Weights of a small transformer language model: 2907 steps.
Each number is 128 + 24 x the weight over the matrix's rms, rounded and kept within 0 to 255. Layers, rows and columns count from 0. Numbers have three digits each.

# o: layer 10 attention output (transposed), 320x320, rms 0.133, rows 218-255, columns 0-79
# v: layer 10 attention value, 320x320, rms 0.154, rows 219-255, columns 0-79
# q: layer 10 attention query, 320x320, rms 0.0965, rows 224-267, columns 0-79
# k: layer 10 attention key, 320x320, rms 0.0982, rows 224-267, columns 0-79
o218:151096104154149157120120155156095107144142157115145108155140115117162154173149125097140149152112114156149152128145132086142137130129106118112129135111129140121094161138121099108152133143133138130133168133134120144174114135123157145131091144
v219:145110115133117126129145100130123132133122133117135127151134130149115143116116122130103123129126148129118141136121131117126129103135117126110132163143138138149138119130114139113148154137093106086121101146141128125137137158132117150145164158
o219:106125155114137122127133099126087119098114112130132158127096135142092123114165113129150131103129117125118131107091122130125122131110140122145141128114134128144130158161144135114119111143132137141114139137079134137101127122093139162140072099
v220:158101113151173110140132139126145118147118147144131093116130123144112112126109114114106140121133157104134150106101116110095112104139130147119128154112105126114119124113137112109146112119132140120127153146101125100115130136133121124153130166
o220:114147105136123118123094081104161101137134110154105157147097133126153137126173106151136120121129123148101105140150125120138148165101101093150156139140115092142139104176160126139110126135111139141123132119148158162127153146122112151109147104
v221:137124128115134139136123136115137107148112128127156109098162107127133104151173117121140118135132124138118126140148126126145135164149143125116119149119169111117143144135106140103120120121120123141136117128116138141126114110140162125165100139
o221:095096131147133127123127135122142135125121132126092131136133119128145159140077122100143099120088122098137121116168136122123126094159135166136128129125081139121129143129129109149083137155128089132146111139130114145124122130115135125104150152
v222:148100148103112151118129137129145145115152079091108127120127133146111132114117106124127128132168124150140112125123143131128151093137144120112112118139083098127124154109124105166124108124138104112160131125158155129113140113119125134119138138
o222:122141111154126135141145135126079135138122163113133140101134153100128090147134165121129146116114111106113123134109152117098151120145086124155133140142143153107131118173129142093164122133107162133111146100083095134128116110156156137138139124
v223:153146114129124098122133118100116131130114127121132139123118169129098125125125129139105139117141154179123161105117120107134145133147117134142129155118107125111122141130105149154122125156119130124137131125151117113138149135152118146126137115
o223:123119128118132099107150102141120122140132155100121129178106143106114152102128133149113143146156120122157125123109132157065081100083117173124149123129142098156146128138188133123137112096115095142105146122108147122132139166110120135141126103
q224:109128154120122119120117131114147164141143114165131133105117120111126132104151139127128108156124117122113152115098123123141135120134129113114146144110135134131101169121121110147126129117113103134103136138137131135106145101113128132115132114
k224:121135135133166131141111106145121105131115142117135136119145130159114125139126155145116127136124151135135125117113127152116137100134141139135129107115134124116134128083130118136113128129148131132137145133149119077136096128121124131176152131
q225:154124139088128158136123143133139117156137131141089125107135134123115141126139114130142089085148113147131123121135110137149132141092114126122186145121128121102135133118110150145137085109114168128101147139135096137072114116144111133106164119
k225:117131117146127124143140149141103118140131115168138149124159128123131131126155127092113104128104131131114147123120086124151148130119111135121133141146143154143129191153135107140137123163133121108120104161133118137105142126106138121173119141
q226:142151140113123143146132106119128137146118162107113086141138152110151145090117123116150110135102132144112132110150131123136119119143103121111141143097105142120128102138139118115122153111125113134117151121146133139125141134130150166138109110
k226:139112122109148120133109125130107118102101148100146106114151119126096139145080132109131161145138107119134156127099139121116163117162128124103126096162133103155121132129107123116141120117106145120108143108118137139131134142131123132131101128
q227:151127151130163135126113076139101118087150142126131147158114124135110153114127111147120133128112114154114121130105110147121094118116120111129107112113105126143112133095116111121114125144132109112135152098166129127151139154104173115157146140
k227:123119118139107118105145141113086127157124109119139123126152101120122143103147121113150122167095114166126150135123101102131121129131120140119109140085162112126141121130111113108126124145137132129124122125131120131151141120127134124150103116
q228:137128109117149088105112179108118125132099128151107133128127174151139162144121105138127101149150114132144124139186132121118152154111123119158144119135108118101125143130137140130140128138164105133083093146097138127162136115128150117136165144
k228:115129141098117129147098112125150130121128115143118171120139139118119162144148147157124085129148144127117125104149086110102153133117110137135119142127114109111100119144137130166110125123143119100119130120093130098090118123102144140139134115
q229:117107101111128135128126143118126145148113124147062126094126110156112144167124135159122085136143165113145165109161170106122164122105137117127148117177127132142148147138130089169114144126145092120115139172111129120140128124131145137126157157
k229:150125138146117136125132151140107130152140104146121122120111117118165161125150114131126083158107130143182113149142141148136121135142096124154170134133145107128105142176122106103133145142128100096125147136124135137112150119098104117127142079
q230:098136141152128171116119157116121121162120137146106096067121134140102109155141121147142103097123148135127153121169139124133155131082130117113114099121139116147141122096129145114118152125125111089116119129112135139142127134153142121084109157
k230:146157113170134117130144095106155116143123132111120109131142130124152150124117162146092112096162147166097142145188152100143138109138123142140141112111131130127153150148131120139138090114086112122129112120121149140131154100164119157138126139
q231:169131109120099116124133087131130168140141133136148176148146132127141132114149112099140145158133136136161113114079151127104147145141129098112103149070115119116110111115121130133128134098129141168114122121104162103119104136086130145172123133
k231:127145104119160119090171112141085154143122119127155087115146142086136137093120088092106180127127103123110133125110114117137111133171170127109108060121139142133159121076134119139148117159072135108150146108129092145107167121109139138133154132
q232:126149154121157108109110131097135146090113143107109088101118122096135140133120131166116125137123113112081145141152112131144110133111141128133129117123172124111129109108132110150104146113143111113146136106176115177106129102114151151117124113
k232:104128150138096185171099092100142104138121134167071180146129151152140119172155185149089152118202152131112160093172108110108108103130136170116160170148115189129099117114140144135120130108145117093129126126134141126161058120162152121109129133
q233:138162128112190161125150103057132134105183118149102111117078137131101130094147112113117151163111128136130142094105125137114108178130103144163139112119117115144198126114153111112137133116142120126140112120171152090139122118129116163146109135
k233:127126197087151101127141110134068108113113107123143114095125097130122179093134103157132152151108092068098170094106097108137124143108125110158104092172140163115133132121144141125158109159138127112134117142134072069137125109096165154128139147
q234:136157117125105131135120133160132126105138090145123117130158134159107121143157157098184100106079106134107127107161121117112108140105129084089125142101137123133136131129131121098106118128138132172161141120136135132162087151103128132148136167
k234:163109112121144157158158103141119108109103085133081145112169129141134070150153168112148092139110155130136133147186109102109129129156103132146149186097109137104151122124136141120074112122141092116143142185126137129152114132140134142142151118
q235:142124106113152161150151117101123119113152119123107130128122136129127144134100127120101109165105125070135139100147119120149047129091165135111095140082097095094124132125127125063145126155054100137145121127136149137070126113128144165142115095
k235:150140111163134163130117140129122123125099101099063150129107145109102142120162122193120111177101117130118098112089124108137138138134105177118126103110133105153148112111149127077153147085141097098155100142119131106125066082118092103130182126
q236:157147151146104175132160128113141114155131125111144119123150116140155118126119080120130121102117138114159132125128143135140132139134129136154111116143122124111113134112113154106107120121113131135118157141155105132122143121110157129142109146
k236:124118150100151123119144127108138144117121140149147112134108130132110108116130157111093133141135100103124143169121155144107131127117095099136130127074148141116104144154133160149109127127121156126126119131134154139119110139097139135116117141
q237:121145125117087114098117149109167137134089138117119122098160170138157111157123116107099148119126146119122154136112112106137133147101153119094161115112113111099124116113148106098140133103118104116112142116130121118097133084132133118116129136
k237:094139148126128123142134144136135122148098136118142121115139122109096080115100140121115124117148121123137115122107113153111129123137105097110092117151116103101127120125107149153145121117134138150170180138106122155126104107126157169116110138
q238:149128126106110162119126135105159144147129128117132095163140139143160137092134090094097109136141090129091095104115096109127131142127094118124128138111146171120103131084129136095117119097090167118139134131151143112137181148116127121112102126
k238:139111138138156119094153141118128134153116165111127110119116105117111130117086111143120155127091116123100136100097154130123125140122147098096097112106115114113163106126116143107162131128098147156142131138136169156097167122123102150129124173
q239:143113106107132100135123124122128123090128098083123175116112139113135124150137150146127077130123134121154145114120136128125158130107118126125109140136133138149151158131133094162119113160139111121159108115101151114125153146143145102174156141
k239:118127139128127125120138118121111166130157090140103152117148131161100130140158095093163094137134141139171152132154112117113128107135123119135150150129146162136113154148130140127099126144135124107100137113102119095110162130077140097130110088
q240:165144126123122078134131106154136113144146114128101108108141157109147132149143124149134170155080132090148135112164127113151142081103154109122126138163158136142109135108118108129114138151150153144112111129115136141124102137104135133153133149
k240:130139138110134128105131125127087106112141128113124155120141119129138150085135107121129156114113141128114165135108111134125078112129139131135139101105153106160132137094141134139110151145151142094131134077140119090116158138127101118143161103
q241:155087149147123123133118090129121134152111134115140146141114130133117121103116148126156140105145134145140113134092154154114104127126151095130134123090146129171095132127114142101113162124110097147149143108134120110132134141079097132143116126
k241:117102120112146137141152170149092128183111117128169092124147123102128139073093089131131174138117099128141128134109132110174109124130152133096094095116132129103147105119102105080140110144107161148112141140135122148095135123130156162126145164
q242:140126112127135123134163108158102132158114129102105121099128132134117115143165136146103104150144128109140112138100108147130127122158088167104127121158158129122129104118162139115131109114095123133105118166125157130123085135127128110142081162
k242:123132133163156117120153117163107132148129114122160125115110108115153150060122097115137148127111108131125131130044150142126131138127147143139128091130138112125136091115132122110106121151088126133119121121140130112109185144127101145113143144
q243:127108122107096100101144127156149130113142152087171140140156154141111098103114123161142161121147117127125147160108144151141137117128157094097094134166124164162119123104161138145112140140129110111108124145148126114121121159141139121131111122
k243:130159123153112139140131116118123124136141145131112159119132131142127149146116115107152165122147110120110152119144149131107151131113122105117131146114137149148112097125140096109122125119142145114120134129137141138111102141146108147100104130
q244:085121120129151167170105141130143128172111082179094093143144069134105135208136150142112110119153129129137141130136153133091156126123116105106114133124074139129124144145102086132099121130131114112118112115075133115154059128147141156135126171
k244:156118142142155120130126130095145136143139131106098101118143137146098122134117100133118127106157116129130117141153127137148160150107117114113133169128123126128127098149130102084130138112119152127141145117146151113170135142129142147149137134
q245:163100130143153105121159141133121133092120149113135131152116100092133099173139128140166148114131120078129149154116141174134124132125124122099113144117168139083117130128121103104076099122138145178149133172120113130098155166144122138171135070
k245:142139112142191139121152126090149131065123143177104137139118125115124128125134138137106144105141093111131161147134128161142101176146129113113131191134132114178148132136128107090119126133139131119123144140143147135134091130070109127146145145
q246:123138117104162114124158179100129119097141087160155149125132143158096129106113110104137126107123086106131130131179147120111119130109089111152114149101136121165148146134143129149107126122120148132079105093156153155115152117139113131120130162
k246:102121157106167124057138075149117167156107108131155095112119181130187092090107117124171164085117102143134148133114101149147124128145104105139103126108106151153106082142137126118146131137172113155097130067152144087107131122134166153095142113
q247:122111128071158160181097154169141095146084117123151112124162133108144116153128150111123160157160138101132126100151123128086119068140100104103131115155109131161135156107117138151138099144122125097149152118144132111107131116163183094137147153
k247:119113110120107142145107120123141091120132081130163141146183142104099107175136109111123153150155125146115152143141128112117131136107125135120135176141117121106126138145101140131147107107125151099168100096102124136142106138150138132101122119
q248:150088093149140137176125075138114108118079131070100163117118106131152094138139171149138116113127109136096123111131099150091167113153135125119100110140097135118111110147121178114111113148149139079157119121127133139108141113102126098136128133
k248:128098145128110153153182142153154181099099115126115175130126125158143103160121141122143116183115136139128128122125130145158113109158108118130105129119132092112157128148103132093109109148126116126134161139145174105069160113101086175145136170
q249:075124102077117093136163196124104117153093107161164122125135118109135129128092167166141139098135169131134118160152104118119115078125110163146087166161166147097144137133165190146144111107195092140135131111110129114152077150121109144080115132
k249:124142122086099128124103169158151141150152104110140104116168166162107143122142207126122144109161101117092112117141096086074114084153084123141149115131101178134124133118131121170200102169194152112142156149108088127133114164119100161093116104
q250:140125175189127146141086100081169168132186131077074130153123116121123145109128105134133122082125139138097119153119140186135132128130130133156146084154113107171109129166139145129157098139146145146113116111079106134163171138144104157147155112
k250:151138144176156099089110151136134187120130102128193138160098128100097132162115094138126107113185146137109150151163108126111140163099115087111139103098131125153120142160116141167157156132105173159147149133119118144176128161135088133156167121
q251:127134108150112133162101158073123163096132144137156098110143182134149090084130151150148155105151128134108126115133156087120132119131160147151095151106145115092151132175136084146109148079116126145096144137152141149115146150123150082108130134
k251:140139097107104153124162152113139126105151105142118112143100136153147137110154094101147114177172112187151151173132141139120150130127105153116125118113115094158135115142157112118098126094211105130142110131117153118127080089164146085129125113
q252:140131127141110119103108110098110113115139109146120114149096120119133135108133120153100139101102165110096141132064118070123150127126087110108121131116110157153113151142132175094143161131175162137157126131165103148150133113140178158181105113
k252:098096137133133133082156134107128112062126147119123138131104135105108122116135138112111131105097108114075176143139120134143152154106121122121138180133146113145107161151166133087143179110084137126102137175177130154154131098087148148158101103
q253:159121097155147138164099087115084111179162072079123144119155094126121160129134114115160086117153142126117116141121130171110130128123124096124157122141094170159146052145106104117115108127124136133157081129124111126168162134156107178137126155
k253:160148117110140140125117164105130170136127098125140122081132047130100147130102139097143103154116166126118116126146131129134089176144129125125118117117091103079155139144135117144131135138095158065117092165152110111075131146125176127146102153
q254:132124135139087181118168105124177091144147131108125119123143191090135159143163100184137121105092118129145111111125178167115085096146124143145124093129130133142117133121129134121161100112144110136098140164128124104088133146119092076115116152
k254:129104173177090158163133099088102131131116186125134148112115129096106120170121113108141119138135119128118101097094145163134118116097143158101095129139168124124104121107103149139151126103126086127136141092111149134168156087122175115092097126
q255:136153069083153140104117151155072109147132138149145100130082085091108132156112176147114131149125166084115151116144096066136132095173148122109149089137120142032145148116134149119123147134158159141144140136183138130158168171147139124143125133
k255:076105105129158211132124128101082120098122123160090132135144123114157086125077173107111121152141151158181138115190082121146128105155150145099115122153166115076081123099142156099140166108158148123112153171117137163142099182109166122095108146
v224:140135093151106127109111145105142130148160145121156141143119107115118150108136117128108146123103132157151117162142140108133166116095116114132124136119157114136132130141153143150140121149087128113127148141137147147117141136131127140097121128
o224:103122152126119095135127129148114127175142129155084122147112112133129106131130126124172145108113102135123084153150140155089165137136124107146109134132122129137104096104136150123109129126185101152116114139137123127153134120115131134128113134
v225:145143100143117107105132159150102081123123157107115108082132117133116140092125109110140134165135124102125113108116140135120115140133141103101133148135121128112122117116120114144129139130112115134111120152128158124134143099124137118148115126
o225:136125163103140127131108118146135150154131151156109091117121149108120121121109096121123098150142122133142146122077099125134155110147120142139144118114103141114132109127118132104138134148160137130118147112130138125093126136114117130109188164
v226:150122115123124089127121103129172107126140098156155105142126161126087150112151125123099121101146130149127130141150144147111148116132138116149122122124125102152151106131169139136137146121133132111148166123137107139108132107122127135135092105
o226:132104129145093121129137126132117180140139115088148162152153123140140140154141105113133136146135151122155091115125148130127152148156115105103131123175131117118138147137127123159182104115134130146120084122094107115166114142108115130071167149
v227:135112155128147118140134144138132100102110105139116124111110115159139142107117134125125152137121134117159136126130140128123104140128157119133094144111160145138158133143113125137163117115128143128141155118123143106122124142115147128141116117
o227:124125124118112134156139128133145137110120125142136145137141143098108127130121196131133138133124115142115119123148124142146095134144101138109122132159133138113122110104117126138172144182151141103092130145138100137125149111138125149135147122
v228:137135139111124123129106110129115125140135084121134163138122134157146115122136103156131126134149126112130133150110121109126112135150104118131110118115092132119131123119085129146144140119145124150115116107114114076112131127158137124144163111
o228:135143129119153102093128149153125146117091143112139109120106154111138101125140109127144143144115103138136136116141137142124115121100143150113136110140119104139103114148097133120139109117128126161145142140127144170084138155134105107132134102
v229:137141125108123145150135111128139161110142094133109138132114124124127179117102146127116113133119143111147111115138126136129119108131107157152140123107129128137114107117117130150128150142161115127142130121110114113139128124163124134137112157
o229:120115142106130094133121117132147106122125148089148116104153107132171113163136169132137125140145133149128116129156112131139138120125133144107133145152150095112151145113140120146137140109136142137106137154106102157146164162106123147124113112
v230:150135161160104102163133117121139154099131121118142135151134120108124118138113137137134096149115099138142127126130141125116150144168149165110106116115100122122122120122101092110135111136144103143111120110123113146109109100130163130125130141
o230:119116139113120148059105162122143114117089166109128126097154142135135132094134094109103153113145119117111128123149155154110106149123108093142164136156138111151124107135145117136144137109138125152155134125103130135123138149119109122190160133
v231:131124137147148159143118125135109151171129127114148126144136140094134163139155111133115111097137133128091147148127125130136126130114106130117118123150143134139117159136114127139105122119120124127131121130129128121142127140161117111120107158
o231:125150119156107114144142131126159178114134116131120119135123110121133128162142129109139131119166146155161107142123114132109147110117123103128145093108141172146146108145102121131162134126143149106142124147142154129126083125112117119132139113
v232:123114155132095109118118124136133168143139167141165172152147132120106122118135098112118144136126130144111143136128134140126143141104085116108168133132124149130110150138134134111099085150095161128146140155144147107103134155121101102122135134
o232:094148137143125116137150078103128110127117122122138132150107130132109190156117116113139135123113136136139123118114141126112132099112120108127122094088125134119124117132097113115149100128141083128127108112156121118138120135137136159136124103
v233:136145143131156143098130130162110108122130125155153129112135126124113132116153136115141124118129135131132113146139142126129127137130129144113130146111147116117126121106105137106129118119121152134114133106126114128137142141128129134134143114
o233:143094156118121170149125119157154109158127109130097100138126102130126159127143127113129118143140147124112138124096146151135128127162103164171130108143074133117141144108128164113130121121100067100103114117148108119128146120124129133107147131
v234:107161099117114115141129122125143129104155095130114130124126121131138148129089130122133132139128132133132145127112098122117138140136132147119120136133126123174155146148139127125147126143140096139110152122098125146108122127146130117118141117
o234:132115121090133083133147145118099135113179136173150137092169124151163127109139137144127117120147104118145133126135151146156111116162139121113115142115148101112114164080110135109116134134166136134136157147151107125134126133098126143135094145
v235:143108164130136137129129137105155165152143106127140125115110121113119106133116139145111142102142138142145122129142132153144123098157107123132137153134109130137133117141124125124125136144124135122134167119127143110108122144142118124094123124
o235:116141118137148111123123108116145089138118111118136146103125125139144147132148147111150113102119158150110118136148170132111148149103136130116113109128122121151139107142099119134150102133140137147127144152085131148103140144113131122136119130
v236:113133122112119131119133132146135101109113126120138133135101103149124128107141119109133121129108109138154130152132130113133136125129148119129113115140135133144139126135142134116136148133130127099111126146132118099132086117110135112126127108
o236:136136158103185110113105153137131120130107135153123112111136184136122118105152111130121100156138131141130127119114103161102128095120146146143131131122105131110148126094111138130143138118148137117158127113093129126109136103117134144100093131
v237:115136115127128125110118099140117138129138136133120114105116134138136162144135135132124126142127107112138139115140128131136133141127115129123102102115118138129132120130105115137135136117113135126114132108116115103137144120125141146124138137
o237:149106125147149162143115141141102116155155125119126153156124119149105109131116125133132113136115147109108122125145161144142124109157108136127172104118121128118089117148108119112128094126125161128132134136149111134110141135124125127130122123
v238:101131138103156117101155130100118138125153144124100136119114130124147138110146127147148139149128119148138155124113137092139134109120144165120126135144124117154123150124125137113103165097152111129091108146118098129104139080154146116114118135
o238:130135127125156094140156131157115133100103083111097148150137148143133129149116082131113113131111104138132104127119126148126153128106135119137138144154137123132089114089109114117106140159150114129131157129153151101146104126104145146150135090
v239:122163094137120148148117139084129137099136151094125136112131134139125149126126134121127141127134140150138135125139133140163167121141126126148128127110139142120152120117125135135132116101143099132114140127115107145115114133138125165128130105
o239:103086146125113085105134172129121101141121123129108109154153134144148092144123160124142131133117115119113134116119155120102128099143100133133090121143155109127109152139139115159142129146152141124147159144147161114180139126120153132131117139
v240:110117130123130117133110128140133115116148136136130112131126137122161120133121134107116121147125120099120147128115102113155122160125151100123133130118150144135133151132149113125131102128094136114131121130135130132137132111115126140155141124
o240:146131146148151126143156120138133150104126150165131153137133134126128125137168114127141124156102121162134139121152129138112110147130128121094132123116108146113129112107120136109130139132146129128137132139117118149130125151136082137123145127
v241:134117145140136126166128132110131141118107112106134138137123119153124139095135131133109125111115137123123129126134120130147134123147091110132122116132102116138111122140116143155151122120102145122124136121133135133138129154114131123117124137
o241:133135117122117125106104109147105102194080144140130139131111118081149157142116126114154108150122104127121108164115106115112128139129109122154138123114148125119115125124110134147127114173125109121136135161137116139123171129100132125133124105
v242:145161141159125149151144136126089101111105140113115098081109102127138118104119128120145119123114138124129116133134124105114120135143141132132124137120113130096153108111137135162147158123121101134142110134112109134130102123128135117157115092
o242:128123101106134133147068148111159116105143161153119098127091129073099128128132139163098121153132129110117129121150134139148125111139113134140105124122165103123132113134108137138082133102121149120111144186141158142100132154108119094151121140
v243:079129119138141122113151109073135174134126113143148163133122130108129102106147145125135118100117132181104139119132129121161176108073136152105137101120103117147118163143115140102096114132144109107121123118110101150132134114133118124135128111
o243:133124141077131104130103137147130104101128104130135110125141131164136154112113149116146118113151132149178120125147181149090123112087101085149131151129132159120128116112150100143141123154143119127169111130122141073164096151088137124122131125
v244:120134109142141127120125124150125130136154109131117127118140144110132128080145119106153142148149131140122157119125131119137171106101116154106123113138116097145101182123123118133129124120189106141114085118108110125117111117132123119151124099
o244:122161155108115090134130136126127123102128126123146097091166131169144140117109138131114123152135134132127139137151127133106141100111086096124108148154120173133106133150139113124127093097126110124127162131175144109144095136136137113084168133
v245:138130105108121122152145135103149126134134116137118147139127128118137133138158110103153143141123142122125129105128096134128159134125147127150133132113131156082136129153140144134108145118142110110110110138153100140113116124138119133139104127
o245:107099113136102113135125122169097141129121111154163105114141127120114137109147165122126130150102148092125130122113130098143141125108110127149083081131122120124130122124128108158149168152156146098146137146143140133133143117122160170111162145
v246:149135121143138156134152158121107136127112125141128152119152139149169146145118110120126123113111106094157085163135125149125122136140123106141152091113107128098152110130133111131102144145143114144151136134120130136148132123121120121135102105
o246:117125153095138138135110128111140119109130167132134162151127093123091128109123172161097123135131137099108137095134149105118131105146158127121094132129103145126147123170132127155125140128133152105137128136144160160114122099141154141130144168
v247:124164107107141100118134151147120119140092106124151116078129109116129149107107129127130126117126138125131104140133126121124109144122100098162156153125106126099128106144121103135113136114119120108129112137148101105103117136136117142153135106
o247:140121157131111144116125138122157093146115139158125144149098157120141122114104109135127118135097116093144146125083114137128121089118133152128118105086118120127149121154107143127135104128130149159133124123111144133121165147103153130113132098
v248:123136123134135112106129117136124139112106157153095114146134138104125107142131117125123158151141136114132123117131093133137121145130129102099105136128159140128125109105125122124097126130118135150145144116133141114116141138114125132111115137
o248:114132135128117171142130143112122159150122115158158135130157128126116130155148142117123115113153122123137156090093158135142152137135110110141148142092104136139101126141125107123108153128123133111107140133109134114143122108198120137122111127
v249:137118105106118106137146136139142165110119147125099130121174132134138135161130128119114141162107120153133126127110115118125128164141141107106130118130161108129146133153136119121112131117131109122124127124122121155102146098125135139143125115
o249:132126110154135116116132108142089137140134132111126141123163138096133117154142140130126150111173135134155155121122124128131138115139130105149128122153119152128115105100124111169124112132178115110125121130161128117097119121123121133142127145
v250:106117124115132141135131089112136134126137140118123153145133152113122135155142106111152150130126156128114142111109110105126116121105135141092130130105149109113147132111171139114107129108118128110151126139129100141127110098104119092126117100
o250:137159112126160106145145110087134143082136126163125113129122164115139138139143111139111168100130161159123139152121135114140109135117137096136125131124157121128124168113139125121100147167114095084138125123170136099170086118133118167109138121
v251:109127129133144147130120139107111147119099117141122117130130132127136156135135125146137105137099146100113126121124112115134109133121110163120094124154087104107166131101115124117139126097141120140117098122146102122126114133092123126125146115
o251:153141128130134123140110148128130093112128113082165122154110110084132129140127130120093131129124131133136146099122109137156095129134104151107148128116130097140102116148108131127079111144119129135143137103155126133137167155128132135150134083
v252:126097106120119113132117115117164137134134115143141110135121145106114141143128130123106117124163123151142127148138154113117146115110166173124140117112137120139142113130139110130123147143168150136133141127127118115108142118135123134144139118
o252:122134123113121094112115127167141128086139114103145130098143122134159131101121118120145141128141125129114110148175112126126109113121121110139135138138128108155142146112142134125136126136110120152124123095123115147133138177116147131143105142
v253:130123125139117144139084128107132124127123109108127145143097104128137112116125150143117114137136138141108103143157150124128125108139130120108132096131127116149121121132136148112157128139162117121138137118143140127134151132144118143097129145
o253:137143116151122143125119114134098113163154106162124081107137113130137129123109104129154151112101130127139125135128139159110116155128121159162128164120114109116111135121128140138135108105149119122154173139127131125102120165121135109125118157
v254:117103122161134119105138138145162145102120141149121116121129160133128121141133125121134148132169109152147129124109129137124161115120143121139131130115134112089125125131140116119151112114148110134146146113127122121112133092148142157105145137
o254:135117122143121123127134121101171118155143123134109132177141151174109119093161129147108142139134111140140102149144112115163138137138120150130118116146135149155126159146165113133137144113134097088130107099153145134129141109097124132142113132
v255:122117126138153146111145132127137113094096105138090142095105116130146127093139123122172127158112105136139124147124128160116106131146156138122107147138116138125114117111144141100144142104127115117100121116133118119123136129132153114119117126
o255:150122136117126116115143135137151118117117115123162151128122106128140118132116112111116092131124146155112113135160155126129133130125115112137147130138143096116113125107109121077126129118133110116133149097134131118107126131110122137155132128
q256:127158124120116143139120136135143122124140148152101102114145138129110132138130092123119128129126130107133136145110140127113129106114121130140135130136120138147110139116137139114116135124148111136125132107144131134108112129150155125130113125
k256:132109127108137121132104114102115124134130120148146117106146110118137118119130138148116125141126119125132128135151112140127126136101149108133128130149151134109123138167140136163154130150109099126148123110131164113130133112127157130123125087
q257:134129125143091132134128154127151110108132110153113115122124152134127128122117134138137125126123138158122132133151153151131140106145122120147121093116116165150129168121133110142167128142139137133135128121107135132133106156152098090107105118
k257:099143108112155120115119114138126148136140158129126152142126117121138124141121112146140155117121124150157145125144091137087106125122156114132150142135115113114141147131131123148125107129128117121123132127150137131105140119121121132147123157
q258:122135121114097117141110139122129141114128111096130131127127105132135111126135142077122104128148120135139134141134098100136129138136120130130148122154113116115132126120107133139162116104121123159136143132114152134142140133134139102115119114
k258:121133132124128156107136127134099104129170153128120101169141125145117158127134127153157163152121139149096101126125128126128132128107097118145106145131141139129140146106114094110109119119126146136113104151137121101120120152151131142156146125
q259:147136151101115137138143119126159149128138129104112115127134119125108100151091142161130129109117129119129132117106123149142150130113121138102127123131131172135082162124122102162112120105145120141118140109144115133162120150118133120156114131
k259:141114134147088135092124140136141130118134111106133126126140154146130135158140145153112105123126104143137107143120136091142114150151137113095127139122134098164161102110122108144156109104109128115146127157135115114113102138135135115130112143
q260:116121124147132121143128156094110125126113148147125117099105124116105126129121129124133123138132123103123130134129110121128148146152131146135102133110109132124147129145144114102122105153112140125138120135120145110149146124157134178133131111
k260:116116138149127157180107110121136127150127115108130114141145131137127146113131128122094135130137115150139117123151106095122146139137113097113151148139162134129129144137123125165135143151113154126161140093136122149097126132105122092156117132
q261:125128132136110108119141148131149131142109093148136114125158131138139141118134151148151128120133124130119140124124141144114110110121114162155121156143142118133120097101096120130127137141107133137121104115129140123125125137148137101113123127
k261:108107134131112107145150159094103130155134149133122125124103124110140100132137126090114124135095194074132142122102148116142126129081133109146139103121099116124122152157133134096129103127122134104131136128125148113098138128133143133137149111
q262:165116142129072107113131163111139103117104116155080153130126096124151084144115134137120119117114125109129128132135119117128160117135143135119101133109157128133087119094125113168116111104110113146133154121129144146142109112116114109167120145
k262:123144156121118105145152136140067114141120087132132071135091131101117164104083138123129105128133139127130125129197148116141139136138138110140121166141144159167154154101125141133104107119140125136123080101152143148139136131183104136094164150
q263:104172105108147113155094142129159155128132171091089090126134113143149115129142145138122110096094115125163150080149081122122136136107107167112134118184123117100107118135135142111125133124139172131117146095158139122115117102126165177137121105
k263:166132124142098137072105141145093080091083124110124140136129152109122136118112132156123132146159094151104133102134113150149157101089152090091133114170129168150178140113110122117080103091133133158112115117141136140120105115083123126146125149
q264:071156146135136127138199128089172131129117180137119138135165143117114131112094135083150058111137107107119133128095125118181101126102129118120128143146121159151119144118110106133152182149124136155131146103107129149124130101157142108096097074
k264:123117138093117182170134135146145152180087173098103148143161132156135150172179167018177117088143125134149165130133119104134145087131126135147094128138102114083093125092102134124142100139144127130098120125116147138107081097168172121105065100
q265:111116111117120119117092128119153116145150143144102076151114112121144138176166152129092115097144133136140156120121091190106106095140105125164182148091110149166111126176118148156169074147141131108108131121125093151172100153151156145110179121
k265:125117168168134139162182091131156160101141160140153103082128136128121129173144138127110124174076129164139107152146097183115111095125182087132111117124165138127146112143083120169127168142125130130157184096110102124115108119108161117125123106
q266:140109097133043169126146169156138156130143107158147139108125125158126113092132065148177065126151112093094164170095143116160118086098110089150126089132076118165161118166181132107180134099138149107102138154107122118078148144175097055110121115
k266:194131144162059098147088179132135145149133063117152146118135119127171100171106116162089048089131122083090140161107114163094124114096073124137169155083098087094127055183135127145138129125102114081113130134098130104130099121140089130110131131
q267:100101146148163143096123104100136129134151131088156127101137090105148122104141113110110123153105143111073108131141131091104130147115174149120079143100137128144125121127086118131166099136123113115118076124120163143179145124135125094123112133
k267:144150152160109118086147107150155074107120158088167126138118159133156152137197101095107102136130090145147113090107125134138116160140125153050133159176117162119169101103127120138119152092138175065144164118099142157125160149091124107107133126